Weights of a small GPT-style language model, trained from scratch on English Wikipedia.
Size: 8 layers, 5 heads of 64, MLP 1280 squared ReLU, vocabulary 8192.
Training: a variant of SOAP for these matrices, 293M tokens.
Each number is 128 + 32 x the weight over its row's rms, rounded and kept within 0 to 255. Layers, rows and columns count from 0. The size above them is the row's rms in percent of the matrix's.

# layer 5 MLP up, 1280x320, rms 0.0977, rows 301-343, columns 80-159
size [ 92 102  90  96 106 101 104 104 104  86  97 101 106  96 105  98  84 101 101 116 101  87 109  94  98  99  91  91 101  88 103  86  95 104 103 103  97  96  96  94  96  96  90]
[[118  77 144  97 167 113  87 153 150 154 176 113 136 113  82 107  92 130 149 153 179  99 106 147 179  59 160 179 131 138 179  93 166 109 163  91 133 139  85 101 140  93  77 131 110 137 163  94 160 153 146 110 136 205 178 133 146 102 100 104 149 130  77 121  90 125 146 124 152  99 179 141 107 139  94 112 193 150 162 151]
 [117 100  65 140 115 138 155 144 150 141 178 176 127 172 112 131 146 139 122  66  53 153 128 125 176  94 123 149 149 135 128  86 133 107 154 159 126 171 142 125 118 131  90 183 143 180 167 127 164 105  92  35 148 147 179 112 131 141 102 157 118 124 114 130  88 120 123 144  88 108 112 148 104 140 151  97 126 167 150 103]
 [139  66 131 111 136  51 155 130  80 124 143 106 126 152  70 126 128  61 173  49 119  94 129 114 112 133 138 169 127 157  72 122 136  65 122 187 116 149 143 116 146 133 154 169 118  98 128 181 131 167 157 149 113  67 138  68 148 103 133 150 112 159 136 142 130  89  83 110  54  72 139 156  48 175 143 151 172 152  95 171]
 [118  97 145 176  83 102 100  98 110 129 136 198 150 121 163 150 157 129 151 178  84 118  83 126 155  55 145 125 160 110 149 143 210  99 174 134 165 144 104 124 108 160 193 138 152 113  79  98 100 176 117 134 174 143 141 117 144 151 135 135  73 157 145 185 128  97 149  95 155  98 169  81 142 123  89 142 115 177 180 143]
 [102 187 105 111 153 159 118 122 120  96 115  83 159 149 103 154  77 161 178 106 111 152 146 158 148 126 131 162 161 159 191 142 126 109  93 124 125 157 139  89  88 123 116 152 113  90 138 163 180 114 155 176 112 141 138  99  91  80 114 108 130  99  78  92 140  82 125 146 157 148 168 131 170 152 136 146 100 174  83 108]
 [150  88 164 157  93  13 110  83 113 152  99 123  97 154 172 139 133 154 111 179 118  90  98 152 118 125  71 119 163 126  61  63 107 113 134  91  87 143 115 122  81 136  86  95 134 160 148 114 102 112 126  91 187 104  83 102 104 120 177 153 122  90 141 165  85 140 134 147 104 151 122 104  73 101 144  69 145 176 121 102]
 [ 95 123  84 123 138 135 160  99 102 113 132  84  53 126 165 138  92 135 147  65 181 158 169 198 157 110 120 114 166  90 156  89 117 152 153 174 123 148  84  71 165  69 143 186  85 125  91 143 199 155 108 144  94 193 116  68  73 153  92 156 147 101  92 149 119 108  94 138 157 119 119 151  95  96 162  59 106 101 115 106]
 [ 92  66  78 116 103 176 192 125 120 150 117 124 129 137 125 101 150 172 213 104 174 183  91 101 142 144  95 173 134 149 117  95 203  87  64 140 106 125 115 134 143 118 119 119 205 134 190 107  98 163 126  77 143 201 173 111 170 106  95 123 113 125 104 164 137 150 108  81  74 161 114  90 117 123 192 170  90 169 125 146]
 [102  81  72 128 118 121 117 145 123 115 121 104 168 122 165 124  94 159 113 105 171 157 114 126  49 122 101  86  69 182 111 140 102 113 120 116 109 109  73 215 106 124 143  74 127 132 168 163 133 114  65 173 147 104 151 123 102 103 163 145  54 119 158 136 132  84 110 100 155 166 100 127  89 141  74  86 116 129 174  66]
 [ 66 111 106 134 144 114  62  98 125 125 198  90 106 105 100 114 133 125 148 117 104 118 168 124  88  78  69 155 165  98 130 137 154  33 119  94 116 118 135  62 122 130 129 133 110  73 138 134 148 192 155 111 156 123 144 118 146 132 155  98  96 124  88 129 175 164 132 158 166 162 170 212 108  96  70 129 119  85 179 133]
 [ 81  97 113 105 149 169 146 179 150 146 125 151 126 108 143  98 137  93 102  66 118 105 130 141 166 121 132 101 153 175 140 229 116  54 175 173 176 112 125 150  82 151 127 212 163 155 164 141 126  91 146 158 168 140 156 116 137  85 154 114 119  89  88 154  81 160 114 121 111 177 126 135  91 101 136  95  69 129 129  82]
 [ 94 141 141 172  95 136 177 109 171 169 114 134 112 106  81 145 117 124 133 156 176 107 112 173  79 116 108 134 126 147 147  87 160 103 103 158  99  85 102 139 162 184  67 158  86 146 124  70 101 207  80 151 155 139 101  65 170 138 154  91  84 149 130 159 115  85 138 155 182  95  99 185 166 170 164 102  68 153 121  71]
 [126  89 186 151 175 131 155 156 171 120  28 154 113 129 149 140 153 101 106 116 132 136 103 146  92 141 156 160 156  98 139 125  94 135 148 106  77 126 107 150 203 124 143 178 105  84 134 160  33 144 134 133  97 117  76 178 154 126 130  82 126 106  70 111 196 119  80 110 140  83 108 148  73 139  91 133 131 202 156 103]
 [166 105 113 113 106 124 155  84 174 116  69  84  83 184 125 113 137 144 145 150 111  98 139  65 164 124  75 165 122 119 116 139 127 118 112 130 108 176 141 148 108  98 169 116 113 101 126 105  96 100  92  86 129 146 114 116 124 116 146 146 143 198 168  93  88 120 154 138 133  57 133  98 127 124 157 148 151 146 143 137]
 [168 168  98 132 108 146 182 151 131 194 137 143 167  91 137 130 134 132 189 135 113 145 196 106 200 113 119 184  91 162 150  98 148 170 179 100 116 112 135 126 153 108 140 181  82  87 129 131  91 103 124 149 167 135 154 128  62 168 147 140 146 135 178 131  86 103 151 160  97  89 101  83 111 144  71 202 155 132 176 121]
 [146 155 205 118 102 120 110  72 154  84 126  96 116 147 169 114 170 151 135  86 151  85 127 111 117 191 172 147 128 202 136 103  73 163  82 134  96 110 143  75 166 154 125  83 140 129 124 113 157 121 163 162 165  78 127 108 134 150 164 127 120 138 103 150 122  88 144 106 150 133 117  36  89 122 105 178 114  61 170 164]
 [148 132 146 147 183 165 117 114 148 160 106 137 119 173 124 142 133 176 162 141 142 183 112 138  96 109 118 130  89 107 154  95 168 103 168 165 138 115 176  85 167 118  98  66 116 150 172  69  89 137 142 145 123 134 159 107 192 102 117 133  67 138  71 156 122  77  95 138 105 125 136 144 149 128 131 120 152 137 168 105]
 [160 143  96 122 118 130 127 157 129 130 114  93 111 184 129 129 117  91  79 136 178 187  99 152  94 151 164 125 126 114 128 150 113 123 148  81  91 125  90 155 126 121 172 122 123  83 149  80 116 106 120 131 130 152  90 140 114 143 142 149 152 139 104 138  56 140 137 136 117  65 123 181 170 159 115 118 195 122 150  68]
 [111 186 174 203 129  92 129 121 133  58 124 118 153 133 154 133 112  88 128 109 183 120 114 131 101  89 150 101 149 139 141  99 143 106 176 165  89 134 163 139 142  74 146 140 154 159 102  88 113  73 157 181 124 100 130 198 137 111 129  92 114  90  97 113  60  77  69 142 117 105 145 165 145 176 150 183 140 193  97 118]
 [197  90 146 130  94 105 123 147 145  61 109 103  54 146 153 120 142 158  96  84 138 198 145 174 146 115 131  99 134 210 142 123 119 162  74 115 126 153 131 166 122 112 124  99 134 161  75 135  95 129 162 169 123 137 205 120 133 111 158 184 178 173 128  77 114  99 186  67 152 141  90 133 126  93 121  83 128  95 113 139]
 [124 131 146 129 130  83 148  77 107  86 119 136 115  70 159 115 124 194 158  91  86  94 134 122 132 154 117  99  85 113  86 164 196 181 179  92 133 109 135  91 162  86 136 108 131 101 124  91  78 111  97 125 109 137 123 112 144 140 106 115 115 135 158 155  81 132  66  77 160 167 115 130  81 131  92 118 102 100 130  99]
 [ 90 100 125 167 136 136 140 171  97 179 142  99 115 100 147  99  45 131 149  97 117 121  83 119 130  95 132 121 135 133 115 133 121 114 102  56  98 178 148 139  93 192 161 151 172  98  76  53 173 165 173 130 136 107  56  98 140 159 155 150  81 151 115 166 130 152  79 134 114 139  99 175  86 118 158  62  58  91 150 123]
 [138 131 140 137 178 159 145 148 104 124 150 117 182 193 137 204 103  85 130 165 112  72 141 136 144 140 114 176 113 154 136  99 190 120 134 107 140 174 108 179 155 124 134 184 177 117 164  90 130 133 168 150  86 208 177 103 136 108 172 153 103 138 120 119 106 140 202 134 123 204  84 145  57 135 153  81  71  82 125 112]
 [117  78  57 160 128  88 113  88  49 156 128 153 122 108 145  94 127 135 107 105  75  52 142  97  80 145 105 126 142 132 146 130 134 106 162 100 130 178 138 134 137 149 128  79 130 166  84 117 129 133 114 152 126 163 113  88 128 139 103 135  90 106 138 120 104 155  86 149 160 136 119 124 114 125 115 127 129 166 107 116]
 [ 97 154  67 128 126  92 189 123  78 141 129 131 128 129 168 116 139 109 176  63 144 104 167 184 131 143 177 127 134 151 134  79 128 167 107 131 131 152 179 118 135  75 156 106 146 117 129 146 119 221 128 145  62 146 112  98 144 160 105  97 123 150 107 126 142 138 169 135 168 108 110 147  50 127  96 116 137 196 169 175]
 [161  98 138 127 144 135 141 163 148  93 124 139 129  58 132 140 166 158  95 171 149 148 198  95 150 207 154 174 200 152 111 105 144 111 113 133 120 134 190 162 148 158 130 175 187 173  96  88 122 112 142 166 149 142 183 132 123 133  92 128 129 121 128  95  83  79 112 166 135  95  61 146  98  51 126 116 153 128 138 132]
 [144 111 161 140 152  66  65 186 140 135  91 183 104  80 153 134 148  92 156  94  90 159 142 102  99 136 115 118 163 119 213 147 143 142 151 199 100 110 131  92 134 128  91  84 122  92 149 155  99  70 142 120 114 123 116 135  90 115 176 149  71 118 120 108 130  63  80  92  57  84 127  99 171 162  61 130 145 132 188 108]
 [132  95 123 140  88 173 125 108 165 159 113 121 104 163 160 200 110 109 171  84  84 134 133 144  95 142 160 124 130 119 116  58  95 131 137 149 125 156 145 134 129 113 122 136  94 117 109 131 116 123 127 114  89  66 141 198 131 130  97 167 143 118 129 109 138 131 169 108 111  66 123 105 116 115 125  55 134 111 153 119]
 [149  93 182  85 148 141 151 162 119 210  99 107 145 109 172 121 138 120 163 149 112 107 114 174  88 109  83 129 141 120 190 113 131 140 118 115 138 100 116 107 121 148 109 145 132 116 175 135  92 148 105 158 194 163 100 133  60 165 115 127 142 206 110  41 138 144 124 121 161 135 165  91 119 173 126 117 142 143  72  70]
 [116 155 143 110 102  70  85 134 115 127 165  96  65 130 186 150 102  93 152 121 140 189  83 116 169 159  94 175 161 132  74  88 118  54 141 140 159 124 126  98 119 102 125 164 163  92  51 178  62  82 138 149 134 144 143 101 123 116 166  97 146 118  97 131 116  81 115 102 107 103 102 122  51 162 120 165  81 144 120 106]
 [171 185 114 154 116  95 121 111  99 140 121 120 103 150 133  86 158 170 139 135 119 129 119  60 134 116 159 153 168 145 107 111  89 134 128 144  99 167 135 202 227 111 145 104 105 136 113  88 102 150 109 168 121 153 166 111  86  94 123 136 136 167 110 125 177 108 122 124  94  98 153  57 161  98 133  61 136 111  93 125]
 [ 55 180 141  77  96 187  92  74 115 112  86 130 115 125 117 142 154 190 133 131 156 124 110 141 165 141 136 168 112 156 204 154 158 106 173 102 125 113 122 105 111 190 172 102 129 124 113  93 113 123 134 139 168  56  86 158 174 124 175 146 124 110 147 116 115 113 134  88 148 146 111 195 139 137 111 202  92 193 144  70]
 [153 190 149 177 117 144  84 103 101 168 123 147 137 158 141 143 151 135 141 130 141 120  76 113 122 118  82 107  77 157 155  93 158 121 168 177  50 102 108 151  91  75 128 158 128 136 113 135 106 160 142 104 172 126 128  75 103 161 159 165  80 126 115 224 144 173 161 137 159 169 167 171  47  99  93 173  71  83 144 130]
 [161  54 143 126 107  84 146 130 137 124 121 160  54 128 131 115 100 137  77 102  68 167 157 105 112  85 104 140 135 210  80 109 179 216  70 152  75 179  91 135 135 163 132 154 151 114  97 116 190  95 131 125 145 114 172 125 155 157 109 144 124 115 102  61 150 141 124 112 119 106 115 147 120 115 107  94 124 136 151 109]
 [ 93 116 119 134  95 149 144 180 137 135 146 139 101 150 175 174 149 127 131 130  86 107 107 181  43  91 122  83  57 145 167 122 135 202 110 106 159 127 160 101  95 110 119 180 166 133 120  83 120 152  90 131 173 161 138 128 174 122 140 133 122 101 135 125 119 118 127 202 125 190 147 190 159  94 129 122 162  77 101 182]
 [131 144 160  80 108 161 108  77 137  68 195 140 138 148 124 103 140 135 156 156 171  97 130 147 178 163 135 100 129 112 107 172 150 120 129 118 122 150 157 104 116 123  97 179 108 117 115 130 133 126 124 159 106 120 158 108 103 152 156 153 128 151  72 131 118  89 138  95  93 100 101 152 108 161 117 139  66 148  54 143]
 [133 108 129 196 119 165  99 135 156 131 125  76 117 106 117 154 165 139 155 162 125 102 206 138  86 137  97 147 108 146 118 185  98 177 163 102 105 100 167  82 135 135 105  65  85  61 141 131  96 177 113 164 170 113 187 156 113  88 118 142 107 120  85 106 165 151  80 172 123 140 108 106 113 130  90 108 155 144 152 139]
 [ 71  91 154 113  80 171  84 140  94 131  83 112 109  88 110 123 120  80  87  91 144 118 153  87 182  95  78 132 131 129 124 136 119 147 104 131 138 143 132 133 134 131  48 223 129 112 159 135  95 121 143 133 167  80  89 130 100 150 155 104  99 140 132 150 140 115 127 153  80 144 107 158 115 190 137 140  88 150  70 108]
 [200 152 108 146 180 176 199 149 116 106 116 134 129  70 145 102  60 148 123 148 120 118 134 152  83 147 102 184 152 168 132 198 147  96 127 127 172 165 157 125 131 150  83 103 102 145 111 149 152 131 143 170 129 150  84 102  99 156 175 157 119 159 115 110 150 164 164 150 120 110  82 121 169 104  85 147 179 180 138 174]
 [164 109 124 163 134 109 146 147 134 130  98 124 146 158 108 177 218  74 156 129 145 118 127 114 117  81 135 130 201 164 126 118 166 132 157 111 188  93 116 153 118 155 129  79 208 133 119  97 157 112 143 151 120 177 131 123 120  88 132  97 103 140 128 105 160 148 185 115  81  33 152  68 120 162  90 105 122 184 133 195]
 [160 114 159 112 135 160 119 130 162 122 116 148 123 135 150 141 137 151 129 119 101 114 139 148 102 161  71 218 133 117 128 103 143 180  87 109 110 129 105 148 185 169  66  88 111 147 204 112 139 142 181 156 130  67 148 111 165 111 122 161  78 133 119 157  85 119 164 133 177 127  68 103  98  84 100  98 157 136 148  94]
 [111 130  92 137 121  84  96 140 148 102 109 133 146 128  62 140 110 147 158 144 130 108  91 122 181 170 152 108 107 109 117 126 176 102 137 145 171 132 136 144 107 134 133 128 173 147 185 121 152 160 173 150 124 132 130 127 175 112 130 128  97 190 106 129  76  55 142 105 107  99 132 157 112 128 104 138 145  97 142 196]
 [101 119 150 180 127 161 108 155 138  73 167 112 176 122 117 105 173 136 182 120 106 179 105 157 127 137  80 106 151  89 176 202 128 104 150  91  66  80 128 103 122 100 156  85 160  94  94 155 117 116 127 161  74 167 175 160 175  97 159 120 149 175 135 100  98 120 148 126  97 110 160 180 131 190 100  87 125 116  60 104]]
# layer 5 MLP down (transposed), 1280x320, rms 0.0898, rows 301-342, columns 80-159
size [101 104  98  91 102 103 105 102 100  87  96  95 101  91  99 101 106  91  95  99 104  88 109  94 107 103  84  85  99 102  96  80  87 104  97 111  97  97 102 101 104  99]
[[154 134 124 105 149 111 110  91 124 138 148 154 149 130 105 176  80  78  97  50  77 172  81  96 168 122 111 173 134 103  97  82 124 143 188 145 142 151 110  72 135 140 115 157 107 119 137 166 101 133  91 100 146 158 142 123 132  87 128 100 147 112  91 104 100 149 141 127  89 146 157 138 112 136 182 122 144 101 170 149]
 [166 117 148  90 158  83 120 139 139 122 170 158 134 143 149 132  58 131 120 109 135 173  90 100 117  43 136 164  94 136  89 121 111 171 111 125  59 111 120  73  87 133 101 173 105 165  91 103 127 128 146 142 114  87 139 103 124 138 134  97 132 213 142 174 166 174 167  84 126 107  83  42 141 134 165 103 143 199 112 100]
 [100 148 110 119 126 180 158 188 110 139 134  96 125 193 136 126 221 111  86 134 116 127  91 201 103  90  99 217 153  75 176 133 134 158  92 120 167 125 131  96 161 118 165 148  49 122 125 138 112 202 140  60 175 142 171 115 124 148 138 119 139 117 135 165 133  86 108 103 121 110  82 107 180 174  91 102 132 130 124 131]
 [101 104 172 150 113 150 178  90 101 163 155 150  61 155 132  44 157 192  98 100 131  62 126 147  95 156 146 101  92 108 157 167 144 101 137 147 130 174  93  94 118 106 145 119 165  60 137 144 131 139 128 161  94 119 106  81 153 109 113  81 176 156 176 119 203 128  55 134 137 110 178 136 111 137 117 152 180 108 103  94]
 [ 90  25 147 136 130 119 145 151 145 162 137 127 151  95 160 140 101 124 176 151 141  86 162 108 115 130 149 142 120  96 143  98 108 154 147  68 126 195 102  90 132 150 116 135 170 119 105  99  54 139 129 134  24 132 146 135 165  87 183 120  98 143 136 113  80 144 132 121 119 159 119 180  52  71  85 145 139  83 102  99]
 [133 160 112 120 163 161 111 116 155 106  42 128 179 170 138 133  61 124  84 104 188 113 140 102  96  98 201 139 148 128 149  86 191 216 126 144 100 137 157 130 113 162 112 140 116 124  82 161 116 126 118  94 119 105 173 114 128 167 128 171 172 100  98 153  93 144 141  97 130 121 163  81 168 112 111 156 141 103  96 136]
 [165 101 136 121  82 168 176 109  40 129 130 168  98  54  95 133 109 134 128 113 159 178 165 117 171 155 157 127 166 140 132  64 100 125 183 159  99 110 165 109 115 158  91 140 122 176 163 133 149 138 115 113 153 152 149 157 159 153 168 170 169  86 137 126 110  68 111 141 117 138 153 131  72 137 143 112 169 123 163 113]
 [118  85 220 115 184 138 124 149 123 120 120 129 164 149 157 109 132 144 126 151 165 116 112 128 103 182  99  85  63  60 160  79 151 154 125 140 135 133 106 119 117  98 127 105 130 140 127 116 117 108 118 127 118 164  61 126 166 112  88 100 104 119 138 146  81  88 120  84  82 140 112 181 115 107 161 162 115 124 128 201]
 [113 142 132 166  96 166 188 152 133 179  81  96  46 147 135 164 132  83 153 148 207 195 170 143 179 176 139 114 129  94 149 149 156 127  98  64  92  99 117 186 114 101 128 150 130 141 146 120 159  90 115 148 113  96 134 117 153 170 130  86 124 118 116 141 139  62 150 147 121 126 130 180 120 168  78 159 170 146 146 103]
 [119  76 174 176 144 120 107 156 128  60 107 133 106 157 141 126  72 109 140  83 133 161  89 164  86 191 126 147 111 170 136 160 140 169 149 133 146  99 143 131 151 160 108  91 134 101 157 126  94 116 177 104 125 185 120 175 147  99 141 132 151 169  99  69 126 139 141 119 118 133 106 126 170 120 110 144 114 142  89  91]
 [212 168 123 162 130 154  91 106 183  66 141 141 104 113 120 138 127 110 104 159  97 149 153 133 155 157 126 198 126 104  97 168 170 136 152 146 161 141 139  99 124 134 104 106 150 150 130 111 144 135  69 133 106 127 155 119  82 175 141 141  68 153  84 151 151 121 143 101 172  70  86 155  82 114  99 149 100 181 121  99]
 [150  72 116 113  80 147 104  85 169 112 134 205 139 120 113 116 134 178 140 157 145 121 120 131 105  75  91 136 142 127 132  50 181 137  84 130 130 145 134 170 134 114 136 182 121  94 152  92 169 129 213 171 125 185 154  45 106 133  75 166 159  80 182 121 100 113 137 191 183 140 146 108 124 157 145 102 122  64 117 108]
 [160 118 117  86 158 108 121 102 101 104  95 135  57 130 132 164  81 154 174 171 132 140  59 120 170 149 113 165 122 181 126 138 122  78 101 159 119 131  66 128 134 159 131 219 165 143 124 119  78 148 173 155  58 131 181 153 149 152  94 120 166 100 132 141 121 150  88 144 120  80 106 171  49  82 121 105 119 162 116 148]
 [102 116 110 159 128  87 172  97 134 124 139 137 131 115 133 115 111  68 113  81 150 173  71 114 176 136 123 145 160 142 148  88 158 141 104  93 144 174 101 128  83 143 123 170 150  79  71  82 132 110 147 101  90  83 153 133 149  95  90 144 111 130 152 157 111 100  93 122 137  90  61 110  95 152  56 148 156 151 137 159]
 [165 130 189 177 147  82 134 116 134 167  97 155 110  57  85 164 107 132 108 154 113 165  84 130 139  75 147 110  67  86 140 118 193 118 112 160 135 171 119  49 113 106 188  96 133 132 161  82 153 137 112 165  94 168  80 172  76 132 143  75 140 154 127 193 163 124  90 116  90 108 208 113 183 131 175 122 167  67  80 162]
 [143 138 108 101 148 111 120 128 144  91  89 126 108 115  73 146 102 110 124 136 191  89 126  74 154 110 165 116 112 157  64 134  93 202 155 144  69 108  84  78 127 122 115 118 163 146 140 118  62 135 152 120  84  88 130 157 168 109 140 109 184 178  38 128 115  37 153 112 166 110 103 154  89  87 149  73 106 175 162 139]
 [183 128 120 121 166 150 129 145 158 114 130 141 135 121 178 159 110 157 120  86 151 148 157 137 239  79 168 153  83  36 142 130 133  50 140 179 193  95 109 134 156  95 123  78 132 123 165  80 142 170 183 134 164 120  79 166 150  95 130 108 132 147  98  94 180 106 188 118 105  94 103  97 176  93 167 144 114 144 197  78]
 [129  81 103 170 129 113 100 101 117 127 106 181  88  54 123 171 147 105  93 116  95 105 151 102 183 143 145 147  93 130 154  91 135  92  99 105 120 160 117 131 125 160 107 176 113  78 110 120  98  65 160 112 100 112 140 122 136 183  75  70  60  83  88 149 172 126 153 137 113 116  75 106  82  66 170  86 161 151 112 116]
 [118 109 157 100 161 115 147 155  79  78  88 116 136  82 157 108 113 162 130 138 194 122  97 128 105 140 172 125 130 123 125 122 128 133 121 159  80 110  89 126 151 129 155  84 121 160 130 164 114 103 160 186 113 146  80 191  77 157 178  60 161 152 133 126 116  66 129 128 179 119  96 129 137 174 194  43 144 148 116 191]
 [162 118  26 100 136 179 126 172 179 138 145 193 150 145 190 123 178 105 114 115 137  77 149  88  75 117  72  89 127 109 156 115 133 147 110 189 117 126  75 174 113 140 133 165 142 143 160 165 123 160 203 149  58 142  78 168 140 105 156  88 102 123  86 157 173 105 131 148  89  73  70 118 147 126 103 141 132 151 128 153]
 [223 108 160 132 115 148 146 129 101  89 160 112 193  87 195 115 132 101 170  95 163 143 147 184 168  90  84 159 126  47  91 108 122 131 108 167 123 132 121 137 129 143 108 159  97  78 100 156 147 121 173 104 132 154 151 196 135 116  77 141 169 155 114 179 102 128 128 149 166 146 138 147  89  98  55 129 106 178 150 101]
 [146 126 171  69 134  79 182 160 162 162 103 117  98 127 162 122 121  91 165 122  99 223 152 143 137  61 146 170 197 179 155 131 133 127 160 111 127  99 147 121 128 146 163 174 189 125  73  57 126 118 177 158 158 127 103 146 128 102 127 136 145 177  94 166 140 166 103 172 164  95 100 123  87 180  65 110 121 132 120 159]
 [142 154 159 140 119 165 143 102 167 229 170 135 137 144 157 135 158  95 139 162 135 205 123 120 135 151 161 133  98 137 145 142 167 148 139 131 155 136 140 142 107 142 192 167 167 171 136 137 148 143  53  90 108 128 120 152 103 124 145 126 122 106 137 131 163 120 115 171  98 110  95 140 149 131  56 143  82  58 138 131]
 [129 193 147 123 122 138 140 158 210 101 104 166 132  92 110 109 197 152 105 181 134 108 185  92 159 197  66  31  98 139 135 184 131  94 115 112  87 115 140 154 116 135 103 101 173 143  93 117 127 116 107 128 105 111 147 110 149 137 181 138  96 139  95 187 154  99 109 148 183  98 128  92 139 154  98 144 121 102 142 208]
 [120 116 152 153 108 101 131 121  99 149 146 118 112 131 178  93 125 188 209 118 124 125 126 102 144 188 125 146 153 139  81 119 122 159  56 172 124 162 123  90 106 128 155 115 148 161 123 100 109 149 110 116  63 113 144 127 170 135 112 206 123 117 139 154 132 188 147 126 164  72 127 157 111 135 115 108 104 163  74 120]
 [106 109 132  96 151 147 171 168 183 145 160 150 108  88  87 146 118  86 181 156  87 115  73 133  87  50  99 137 105  66 201 153 195 123  86 143  88 112 122 170 113 174 121 144 100 161 124 141 143 145 155 118 137 116 152 119 158 103 152 158 204 122 104 142 102 170 168  75 149 160 151 137 124 113 104 122 145 115 103 151]
 [125  96 151  89  66 116 128 178 175 109 168  73 125 155 136 109 121 132 176  95 159 207 172 146 150 128 142 121 178 128 150  91 158 148 129 114  87 111  82 144 132 126 125 145 162 155 178 126  96 102 161 112 151 147 129 116 196 190 116 120 166 158 131 180 128 112 131  58 113 141  79 140 138 141 119 177 109 180  50 117]
 [ 99 127  88 102 135 102  87 121 172 116 157  92 154 127 151  97 120 100 105 122 131  75 151 146 132 115 115 177  64 135 149  92  95 162 106 165 108 157 119 184 201 112 159 110 142 128 141 137  66 170 183 117  95 105 119 144 139 129  95 167 120 141  89 171  67 140 117 123 134 116 154 149 104 146  58 135 189  83 169  91]
 [113 109  70 128 162 133 181 175 129 148  96  87 112  96 133 157  91 165 186 121  95 106 129 144 146 110 124  69 130 141 188 145 134 103 116 124 169 112 117 159 108  73 144 125 170 134 142 147 139 198 128 154 127  78 134 176 106 146 171 102 167 136 132 114 141 152 154 131 154  94 209 147 114 150 104 149 126 151  96 103]
 [145 148 130 118  95 103 189  94 117 127  92  90 129 145  69 106 198 135  92 132 152 111 133 137 108 110 154  73  97  76 106 186 110  98 117 140 164 134 130 130 124 116 142 129 169 128 129 145 143 135 165  99 110 147 133 189 106 102 152 125 228  93 105 165 127 152 140 192 124 128 130 161 110 157 161 157  98  93 163 137]
 [160  72  83 139 147 132 118 124 138 111 155 144 133 127 158 121 148 137 105 145  83  76 131 111  74  89 135 137 183 125 170 185 121  95 220 140 117 181 120  77 116 125 145 173 123 158  96 121 143 127 111 161 148 183 161 163 112  96 162 115 130 114 139 144  82 101 123 167 109  98 178 117  94  82 123 132 152 123 126 155]
 [124 152 171  73 196 100 153 119 125 141 137 171  86 137 111 128 114 112 164  87 119  75 108 157 177 150 177 159 130 164 191 128  93 135  85 126 183 107  82  99 153 127 170 130 101 194 108 122 161 100 124 157 114 103 149  88  96 136 123  50  84 167 156 119 109 187 141 111 152 146  71 108 120 122  77 135  76 137 138 107]
 [ 82 113 127 108  83 172 148 150 156 167 107 104 115 131 123  93 159 117 140 127 160 130  98 175 149 106 164  97  95 101 139  86 153 124 113 116 181  64 121 150 112 221  57 170 133 138 102 137 161 145 134 131 137 160 115  81 133 109 100 157 123 112 151 127  67 118 142 147 154 123  98 125 181 127 111 108 158 107 126 125]
 [159 167  83  76 128 156 107 178 131 104  42 161 153 156 112 168  74 111 142 128 100 170 167 123 129 135 128 141 101 135 141 143 142 141 108  99 123  69 101 132 133 127 183 196 106  86 144 121 101 112 156 137 182  83 154 123 156 112 161 116 178  87 122 148 103 125 170 120 142  65 109 183 147 114 132 139 190  36  68 163]
 [105 164 108 110 159 136 136 194 153 162 114 107 116 131 117 146 148 118 134  90 127 137  94 103  98 124 151 139  88 127  88 142  74  93 148 116  66  90 155 116 156 113 104 121 181 151  74  93 182 120 128  52 158 151  84  95 126 149 161 147 133 119 171 156 179  41 103 168 178 112 111  78 124 117  55 156 133 119  88 103]
 [ 88 120  99  89 134 146 145 134 151  64 226 173 144 154 115 143  70 124 104  91 200 159  83 108 152 148 153  87  95 135  60 147  97 181 105 156 148 170 153 150 130  66 186 120 125 159 108 153 130 162 146  99 125  95 122  82 146  73 194 143  92 149 107  74 111 121 147 117 113 111 162 119  84 142 110 135  95 116  93  99]
 [158  93 140 114 130 159 151 120 204 143 153 149 120 138 124 100  64 125  88  98 106 109 169 119 116 161 134 120 149  95 145 138 160 132 138  90 121 142 197 128 153  90 132 133 125 114 156 124 120 104 110 167 122  78 132 108 165 173 103 100 124 121 136 139 169 115 132  89 133 104 126 159  91 126  94 152 111 137 117  76]
 [148 115 135  95 165  60 103 191 160  62 139  74 136 122  62 158  97 154  95 132 219 137 102 127 129 154 125 138 137 119 141 107 118  80 122 138  77  79 116 117 147 121 130 181 112  84 135 170 172 124 110 150 131 210 173 115 123 107 125 124 140 141  93  96 139 156  92 154 126 104  62 115 126 152 162 183 163 101 128 108]
 [130 121 169 136 122 148 166 137 128 143 136 111 105 108 131 132  98 150 171  90  71 147 164 138 113 126 123 136 110 136 118 128 146 122 106 164 128 101 159  76 109 144 108  51 135 134 128  74  75 159  13 155 166 129 163 125 144 163 162 129 152 155 123 101 132 184  64  86 151  87  69 161 144 187 109 143 136 188 154 188]
 [118 143 125 170 152 139 195 119 167 157 115 155 172 103  93 148 139 148 162 114 187  86  91  96 195 103 127 126 151  98 173 128 129 147 122 157 142 134 103 104 117  74 109  95 179 128 114 115 160 128 138 149  93 134 126 150 101 107 167 118  81 139 114 115 160 104  98 150 131 158 167 182 122 126 148 144 121 176 125  57]
 [147 156 130 138 191 113 165 142 139 136 146 134 154  92 130 140 124 136  75 126 122 204 130 123 127 116 128 155 126 114 116 132 153  89 132 123 120 114 165 128 188 154 130 122 137 146 124 141 125 159  76  85 145  55  91 134 171  99 190 183 150 142 113  97 138 144 134 173 101 185 134 143 128 174 147 106 112 187 127 157]
 [ 98 108 141  95  90 163 174 152 169 123 139 204 150 112 117 150 114 138  93 137 155 122 114 120 117 132 106 152  70 113 123 105 125 157 198 118  97 176 155 126  70  68 161 186 141  93 141 104 135 132 126 152 103  92 171  78 149 140  84  92 115 159 149 128 164 102 118 137 111 119 128 130 137 153 112 158  97 117 146 182]]